From a checkpoint of a small transformer trained on Wikipedia: a variant of Adam for these matrices, 13375 steps.
Each number is 128 + 32 x the weight over the matrix's rms, rounded and kept within 0 to 255. Layers, rows and columns count from 0. Numbers have three digits each.

# gate: layer 8 MLP gate, 512x384, rms 0.109, rows 215-224, columns 192-287
# up: layer 8 MLP up, 512x384, rms 0.112, rows 215-223, columns 192-287
# down: layer 8 MLP down (transposed), 512x384, rms 0.0842, rows 215-223, columns 192-287
gate215:147113169159123135125130106096131132161120149170154133117104144146097192108164123114118149137122091083108134177102125155135106149136151149102141073133086123162125149110130089127160061105120155138123119147140125125134143161130094177126135140117139131067100114104113121161154161099167085152
up215:111155070113104087120096142167147132121111144072075074147123131144125084057131152155194133089135119097088153115147127132094183102159146128108136147158145126145155108124093103122125120123137105072087179117101112140135091147161142056144172124131085123153170138075170089145137120170074148118
down215:162127140144127124113088146149114143149119126135153149121096090131121137112143182116150155125139127124155124143164109130113125106144085111132165074105153167119137121190135119130181116083113134088140103156135114109117118114153098156145170153126132136109116133167100122255148089103110117124
gate216:141159080186156142106127141130096153123084131148125177091166080146113114143114139087122164153121062126156082176155111113119183153116128087144148119131144126140120132077088146124166077130109157105087147128132141136153121124100080161116168180147143185130117087151075091142139133118111180119
up216:114077129137110128154133110141151143175143094124132158106102108150130144149079096121098138121169178164127140146105118155139096149174127185120094104136098114106138138139162160089116188122139163169135183137144115085110131117136159126159131107137111077198106188179089139130112067121134110104
down216:102164145165117100124120128094154158140104127155126150117107101168108088089117152122100123111170059088128149133096153111098118120255137187163149123106130070094143141104115177111138118096181116138163157093174142084142131092150104126166128131121181125149110127174087137141115111112129127138
gate217:124051108134061091098125171107105144130139056143077194148119143175135149097109112120108154129177052118065095140174127158138153136136156103039038086139189117107085180158152098169157146135135174121038124110148110164176111163163078169128138157168103141147151137135140129133095148106133136132
up217:115091171184057139101127196108131112106152106029184182099130143126087110109153127085144157130149104154108071131189162081085186112157097064140088096184108153116135092130168130144153152137130122124168147102080074168157066137176086164083127119132043181170060152118180121118129144109069126190
down217:113124158117133118110069147114168169174133111148121112155148130115143136133172100134124144067130078198151093157151149151122112196120139157081118063138080155138143103170085148166192143081115116145156148126176134088082117132176134064109150144167104099180076134110169180068119086198120131128
gate218:097139104172122166095081114134108095115159133125072137106105142122126154143081152140139110131129083132153133149120146141121100104118158072162079081168146144094162149073141132141125076151134129136082142148157164163146078155162096124101123138110149096107144141138114141145136109141095095095
up218:132141126131112226086104105122132102153102101144046136103124178141138143147113118148166110160125140138144150128098145182130091137102141059186115138138126175099146145063135123114129121155110066112138141126126178171103120168135114101107095128073130079104152088098144175156162104140078129083
down218:090120165074104159149125148096137135138106101104150075125098141140110149168116077160117166092119159105060102144109123100101145106109097149142181183114115143203116157129143146105107140112111108167180110110086165124144144164104156159153189105106141101157140122107132149198111105135097133114
gate219:129135071128145112126091169167155116107097131107113122118160103112095109107114159165139130093124138137122133123115136114095133108146121122094127136102127136113161122129096132151098162140145110074097187128130108113116074073090114095157131139125086164149124153163144107134119123165112143154
up219:114119112138146107084152104136129160151126111134170127122065097102119135138130104119131111130126091110175106139117101136147133115115140121133120142128097139102114123155116093115105104140113154148120118134168161155166131103133113175097161166150172132102170125151117135080123104107140070096
down219:171164103153175155130134075135162133138081108143178132137140118122166130135114099124115108127143128117155168178091134153104130116133151148119145113106117062081085098175183082145134108122142120175120137111176163132111118125102129181095170197128124086123113125179156123146130119143149101085
gate220:124107104159122169130118127075119119170091145170143145111114144137128154124126117110129153122176143125129166139110122148118091104128109125132121110117170096134113112124191145165135117044123127154121122110143084171141107133158141148126102137145154142123066178118143145125100125177119139119
up220:119162089139164102113112125176107164139130136125109119111128104114116147101120139134134125130151120140149077115157150106142167125146116133129116123123066141089141122136138115116112132146157109116133128145164160069110126130133134140126158133129093115132148147141089116086128105104121102117
down220:142089095123143123164063159153119124126053173113136091056137104153098076150210105114140206127153134109138079165072119136100168126114126163112197085123109135142126095189146095138164107089176118117201146166147136142149135118173100138116171140139078105090095144167131170110162122109136101126
gate221:089107079085183078129111087088059133155089125102137082122148216179152086080079145101128141069140158109125146117107140128173097142108207168148098107046115126131129159114129165090107130075103076114166125130132109148103099192164089094090142125196094098092122219142070043148127171132161127184
up221:149009171135108099140118110140157164128092123158134156110215103201072067187155135129088117160116155063117148122137094115124113117098081065085164105143149045166083142136076160152062110207077142218177187105102155150136217118086142140194067125109032082112083161180083089142143083121123156037
down221:128095096099088145138146129164152165118156174125192160147105120079100127135111181094133128135159191133091106148125112169089152108122102127104178170158074157155140143126136114137146099200062153125063078082113135101152088117142123130085076122108175106060058137218108140255105145119149183130
gate222:127121121118088088184130106102112176152139112196142194157135164083115128102114127129107081165157061125169090094112161150077114098155071122122154172081110143154084100112106151114120126156141130112067144152140088151128121072124085170091137083164140133139137128123138120119078191116125111174
up222:127112122126118160135123165125148138171133150181158137136144142109139144110116095125161141141167081100137114147097124129114014114106100120149196083118142105156110090198128101180101093098155104112183152091115105100044120093126067125133152155107108111107144127142120112133118130159175111090
down222:120132168124156117125108067104189161130105123141100137153114091093110135178132127138167118116166141147112151110103090130121119107171176128097137163113134165162153192087145083127111150088129121170115132164146102142124195138129155117122109060093163181093149131120152169044125112097110181156
gate223:216109103147134088070106107102183088135097137151106138009192099068145133125139195146079158111235094222145155156140246145116123156159110156125084197117125186178113151116159078091105173130106092143027180155185132174136113150117112182086092132161197186215107128159174146118072132141155087179
up223:150146042093141086041080232133169157086143165098130159058183088062142114047171183147153196100252114098157148213121135116151146124191132076155170174149140109165116178138181164092151169123125035104064110155146096191164099123079099208125135161104140108190119141141166155092029132107079116159
down223:131120147114093081175110155111121149142089147150100122111184159120121185118170170149142152106099122119137157116127164158119127172142123210102130239131136139196111140158125099107121156124090153192053144123055071124156093133180154169096161157182171138086141172137155153210088058138052138177
gate224:169147069116172181104182106059115187177231183187149176130166116102154197141078110099161147069158111115085162195117102124126099061063101116110072143067063136134194157192124141148162181094182061152126153101157135128068091136145077173171116131109148126178052170180080022125084130141198131143